From a checkpoint of a small transformer trained on Wikipedia.
Training: a variant of SOAP for these matrices, 95M tokens, 5820 steps.
Each number is 128 + 32 x the weight over its row's rms, rounded and kept within 0 to 255. Layers, rows and columns count from 0. Numbers have three digits each. The size before them is the row's rms in percent of the matrix's.

# layer 4 MLP down, 96x384, rms 0.213, rows 34-95, columns 288-383
099:116167153162137126135169103129139127121171104104165058124136154101155091121125092110097129166127117138133176132182125150099125185106154123075117095114149184113109094177125109117189098200184072133142153137173111167117164137116156139107062075110166168058186101190130099122161078191098154111
105:204102100110125139111148153196086111134147069121121169134137193108065121149175150081101140139141144090118145129171136173094139170108108138150156103164057188125115111120080144133153115123089103147142117112139135108119133140151088130100145128222107081105146149103149201139100129134098147105
094:153111104101158155161100099127122122132185116141163199088126158123126134086139143118096146158120128029101111111136117088149131113192182108108110118151123091155101128057107158182136119113126098132091170127129129107153135113108100149168136182100060204136129141103079108133112138107111149097
092:121116121102095150173130185121124143136115154087100101111189105121145141110122161096104146086096079121160081113118103125166163094135161207150130151080110145153125133169208166134159162122178117134147100130167141110160141142161100144091109142109120120124139099118155041143149155157056103154
102:117099144117195138119125108123041109117179117085113110093082209124203128185102083123089122179112138186125154179120180104147193175166135129139146109130079161103115144048101124106117170109191128126145053100124119117136131139203100185143146133125147154146174170148080094065137173109134086132
098:114126126075174120092100118104000144106194109171165139148124156138068098061155107130173159113120109148078081141039144153206106128196110112110125094105092100101107173133157120123125113164064104159109139100120098089146148163097153148117144135136087164150131143134178110168083139185186094136
107:134149145119105157058143121217110117165130131109148126102155114150125068136127131139097196166152131114114116172165124115126102164150116103110147099068171166077134142135122118154026108140184107151099118104152099063127063130138158130155107119136098100095130146084121147143133093135133131082
098:110149163077106152112197138092154094150112165150075127110106085131177101159157109140117136065155096096138127175147077041114113121113136148180128085089148108107077163104168134091169143157132171114116134096112097095112125129176100169096146136187166125176139153135118079163165102094140082162
117:152161078105166175151088151130119178160135183058125155091119112123118089161126146164067149141160076113126132116116169170183136145117107152155151131111162172148159158144174168137143106160128102199160087133212084134094161196132129159150104110137132169105120128156176105187122152099182130120
102:145134180174148143160098072084088142164192153140125137135120075201161106152127054059142114123142113118148089126111153156128100117122113152133146108140172143139115164133161133111175124226115106095099162117067120122118186151151137121135143145081179198128135177109156142109172126119113128108
102:124130140160136149145110148148071140104096169114172096131128162126099100068159119188152188134125163094090104169128098083136111104144192170112154136153094138103102136148147107076170180101144114161120124152172158146126138107140155144166124085115105161124153116094129104066153142153164070085
091:198174145102131113134126186143163192162161111115156119081184105110135078024136128150130120138193126187171135069098165102127173122132132129134146131159127098129127116176128105089171100130137132092104108133190116160157070079121118094021100126112155153077140181157127085122117118136167124137
105:098169138168131108179143115140147100153062097135201127075139194124116130097153073101116135188111172154170137087124184087134105105096111094063169139108197105103196155095098098082048150087142113094144100186165111115142082106122162115101063094124121161142116148098127157098026164124128114105
108:123120133106130147163121105057167044138124106124132168121093151113102154197133115145173079113104158098146094167121045113123156111084158105108141127120126068122160109154115128157149088077165196109117137075123128135154145154066170100121165177117075094124080107116106097117150156127149171127
099:114171162126092120134157122184142154149115129170195166155180116155069121094117143188159128135183154109129107109122197049171153120156107147133162103124062166145136125149117110139187160118150045160139147149135147139121148126081118095143142150147139109111135120144063143096105137183122082120
092:137121172165130128171089174072127106099117120113151116075091179157090113148157112066090112139126156093128103157095130173076049096065173130153143126076186150131115092085155109107171123187163092141119101109149088106097091119175111173076160134121122118144078154138080186180127100113081114123
101:095101073155167161119131201148159124129139142115112071156096127121089104148129116124151193159132047086133176087121129111128087128119155122129185152085094155152121067147128096161114122130105082191117202129113109113107104151133154115130146084137123219104144142134155112199122112134050116147
098:122160168155204177110099126116141118113111101163114146160176174139173102075128100122117116183106132108125167080142108121147118135090128155112125136203224077091116107092100131159072075145114161093102129120137088099154116143107097164111181177092188129140160164079157116152149100164137199119
103:125102159086108146100106145193110106149114126143131140133166148146139159082105139055104091198075135126216141198172130155124141126101105174168156139136102194160159057177099146185068167141117130134144116101158128122073175129111176093094131114119117052092154090154096146102112136178153139082
100:131085124122109154187141078155123143128086166146122063158159133113128122115170165173107105089064178105135162168154144102111107111165058122140137159114103129153078112118123137142156177132131067065156141083151089101104128120106120105113142114147095137141148098153099105143143082052200087092
096:109112119102094084130125155107119128100169098162141162153155103178077144128141100086167065158165159104145076162097127143138172136125129117102075152126087127108146106074101138160140058140122104172148139102126103180158145120113182138072143115147109131130028135184130132146184145143167087142
104:114107127122129096107123126113154128132144099139106121136143178134113076140151116082140141136141141091128127181127104118140193160145132118093037135092144104168163147179094159119130163142144111149131101103145127120107152125075107131047154135073088079202135171155127130139144139115148126146
094:153107106134138119132168131135136089103128163140110124130192131109116118142145111121161128070089177127169103120160122187041175137112126067098172115164166209071123088133083105165135154149145124169128095121111142121112101122149122127090103127130074047115117147144148187190120144124116075152
100:153075121095147136105185104184087102125147154099131147113110168147153104118136166151077154150092105157142182126183134036139132062138098096124179129141105142179071115122143053112067123165120141151120150138188121161115149129171145173165176150142081147124147138123147117090124120133116124117
104:121118141103122110066158071141072146164107175125144111184142121140114127110086123114187125160110128113106162134129120166126169112160130089147143125142202096106108155141137121100125143127184135116116114145125160125155159152117118115107135069130172112146107149109129118084087145086188111092
090:156129117129147168147115143165079083142138097106105111142113159079140145114120107160102115132179198092158131154121113139107145159120099155074127148161102059113156101117094157123134126079050159104174193136159107156132151124114091118126106147148110084149092162117091121159151169151097150130
097:109167139147115117133128108115225075136168114126143117095159141129147103143140153115093065112158144152222191125085148145054114114171144124137145088120123143075113199124086137191157113156123131092126158126123067152167141108134124141140139129169059138144095103091196116130152060173104110150
097:117119085183142176108129124122174153173219183104127091151085175127157123158148129133110152119153092128138146182113124215108180083166147143149111130149090167129134142148079120123166116114136130142113117125148112118127195162110162115179171156178131092120151117090145187124076147150107106111
100:186142107078112145167104049108123096107148140054139078206169144132141118125134152167089167103132137135125145126112096145187128127127122148122147131144135128125053167055224124136142175107160138146170136145108168096152182155165085138111101129144079130092139135122179127147129156083066110127
101:066150167140081121148112149140053121099064121138122098129099120113121126130144066140093125098135144144147121131083129087073128143088121076093076095100131195106092179107173065102158126095125145103117169151187107086144130169135142177136146124122146200139095131105112092145095119114075108123
100:140143169155057138101142145145136119166162128127109086143138067105133073152105085087129163113137100121106106127110156075141125133121145138142150114129148133122107086112143098078110112132137117109127123118107171180136127121112149092138109102116147189100127133160147108169097184173118101136
099:135134158130111156105083099052099090122116157155151203119109183074150101115141135105117075137162135074085149120124111143165158150086126123168166128111125147146084127126063084161128086137139093154111109108141112134083190140126110095107144110133104126054105163130050097148153128099117092092
096:137147122172129124115155139121084080168130087150140075108131100102156152107112180152179170114123142092197191113144152118103113119144139124129137088155156107129159140116125137157106157149120145172134151114113048044113151177138148101123035141119098104126145124121149137094116148109129172187
098:117143083120158108160125085119179063128135103145124135158171047118165131137170106126112121116128119162155155151178094107143176124112112115131082114093117143140084102146174125133132124152106122106141100122154145088090120138138205110118135104124096121079100087148221135101225122176144141150
099:135139087142125135128087168148076137162134141143070154134114243185116084108091192086093147091089134114178161139166112087191138114134133176116116166133076125131113087127073116158155149106134126121180149087111094166155157123154174147111136166084108029126134105153111116104130147161183122113
107:044119103173172085115092159121138189159123135174144106173068144071148116142090089070155139147128115136095074156157188169106115105142116148140163132144124193144097112108122129128108164108116110129117145158101102120101123133200140111163103145172122080080144158126123119110099117183076139130
088:147190142131081112106100109112131173132108152102076129181132191130108115139124062087170138195145128131098097114129116113155130166115090166102121106106141126102106124102136166140085100121081122081121128162082111155115131147098107169134178130159153229147169124130150107163090098078137098060
101:127112169130061089156111094108197184155128130102057126064178139079111112116169124132243121177092133128150196108112117116119056118150068097129094157050164130155200110108123152119133178119130103068160099118068058144118085159135149083048124144119155154174109121113134143155119140108138134132
094:110120091102087159101171184180111140183121148114136072113131118117166043138097167094094132133126140143129120123106067087162121122144137187141140125071138106155131153134100129091144148207091098136092130082091115099088148117085192171147099139125115082132164086156099136138125084185127143109
100:153167147130123096166128099093160149113099144149123145098165180158110212117106102122170094137155127126134163106097112080135124092157117144117061185142070129104163189123154140139157165137162150114142134204137158137160080129151161125132159114140130139154127065049046133105113124082092095165
101:145143089126081127092134169068136083079167149160126186154073124185126130142163127200114135113106106092139148137142170128142068125110129157125141123146094121134101071087123077065087104107114115162106102054140112141160151133081187105149179119150073158200117134065135121131088119086089084120
102:163094155138113140079115137168126083105141128074178119120159118155093100156112122118120116152081055114148117101133128112141155098123165180123146110119093216119134130153156081146108178162114093111170140147077158141134137130120146093151116150163115166158141137163101100132096143089161149127
106:086093139129109122115105165137126132183117102131161108141145182108127080116157115120151144154132125056135131088126125162196164138135158121118110137080144129154132111181126118100125116104078105119087194112056132093117131167131138134142137140128086144076119116137099171168153153206097122107
108:086177170178118121163139118131185087099105107135120156111178044153181118142125136175126115112141139106144121060133139161121098141147141106152133099143136140164152107129105192129120109114126096154094158101124122172132113127153127111206099125118130130142108132115167172149085121140163135164
097:125125104118106131103097076089090191072094059132154130095190081112154112126178086155067171124171121104154091164144148147136119120155128099105106168118136131146123114129143167064090125148049113122092095085123139152165109072144175133108122154145164165084108094071110096154133212098156071117
098:138072141125111127127152117138118124126100096138128185117166077089148112194152101150176094105177146173142158140057133093140124118180137064113158098149100140092160110126103160096117149088138155114111076143173081150125122099120120137182137163110158140149143103171118135124097163082097155135
090:113120150131136121188095100113144113104124122063123144130154128124146069179125105116078106104127132160186148168122122078084187102184119100126092130134166145206160068136099107119163130092077163145102100082122113096141114093121177152143114167091148123216120125185130138146132110125148155116
102:127107072152064165163128188127185175089151114109052109156141159144162106123164130102126152173142134092179174059067102104185145126082127090153048142042153165156094134115189116141183098150176097100121130115147086104175121130161049113118115140100156133064125142175113126095117109069109108174
101:096143097121178138142126128121114129152115104170197124177123166105143146122170129153111160129121116121144129088119181105129096079125125151121118109083201164128198101170100105138078142054118176134128124149131139155175074115107097151168114087128144176075174187086149128184107175116125134095
096:130073077114125105110120126138158205108132164152093145126137112079114074138131062151155082131121152194132112139127163147184152155142127140137103132166140113098099071101154110138094148078151187111104156127090111108073125152149107093086146164126117099129119147126081149095202092120109212155
097:115151128161136097121142098116145134074136128193099159137126066141104173152125108095132074158141142188134147161059113167110120074171134123123127117159135205135129083172103109060086078072068118090084109156162164152144141110086098128164151099165151139165127085125046116113104132150166147136
108:122148137148074104150171071170124098148141101173170140121136100110082201099123137121077132125156139120077113159178167124102138119088110123147112112144156102143138141123177120100116103139112151070113147116136116162176092072122139080154124129158102155153145136122113117151135139090182063130
093:109128089099157143146121133119115120119091140143152163135190168155116125090152106117143106133118089125090185139132083129139141128123117093090115096121090189191121101090097109109095102087151145073074068147169168139138145119107144165125167122142134253094159166161091110124103135107138115144
086:094113157078173103098173168093154089143158100105166086129086117132129133128130177152132150098118159160147179108150071099153096110104199110140167112102168200141115092146154145144142104155037103157151097182107139100169123123113088071071156119108099075180104095092121145119146137099130051155
102:125127125079138100117114113057097156103131079111120154088119139138157154122124142181078219081150080134135070127161166138114078172102148115109136137122150160131168125189159137180131104158177122149143180159115087154100097103120142201107152109188153164129127117111158161109115196066193179103
100:174107107124106094140141114123111116134098128089146099144169091136128178118120144085182100161125220210136111184142087094084174146126119112107154118122194118134185099095123112081102158142104119144167146134109137111121132121146093094148133121123167143124093125133120120174138133076154143145
109:118139126071105100070090173127107099153145156126236156128180045163156132085132112160090090068170100120141150129173154135137124118169155130153183095100159076089142127157106113124150093108141159093124116157123186108122191139062146097089115114142057105123116189115162104183162070119113113124
099:148176112099107134117173108124115110139124166127170138164146104205126112117131150156153093071112130146181137159153135099112184140143110148117148169069133106148158161065141151152133124084132180092116096104172132095173109146139201124126145135118162098124172112133184093082094143105087166131
099:107191190174131161155133172151158137152094148095121092053065113143093038182123113168180137134107116116132167097104123099131084110067112149102126140140163131130145154098133128179077078073171102139103126129067148111152117102176105159120217089087135129107127106137124137095084136147078059123
104:089112125166161120078093128155112134169187093126134163137107157173121158158130121156141097160243133169078080043133121133136104121106147139132170099137076121233124148164136139133192101165107085120151135128109159102119152121139139123174117074117167105049128130124102144139114060132092154118
106:118099102117101124128122195140149124128121145146125115127156165144135119089166120119142183169138179198165142154146081133121113051183078130131142135082118112164124126112086140121166122119086103101108151148121159106106127116125146185113126155134130122136114143141164168113158085107183130174
097:088149111190139121148136138115130162152113116151165121100118148141132117132132151114138134141123116155131147111143136114089104083178168089118132164104117152114127143091113114086136172129169076102156099185125154159132117136015102108117117124106118131122067131124131139133191093101122181114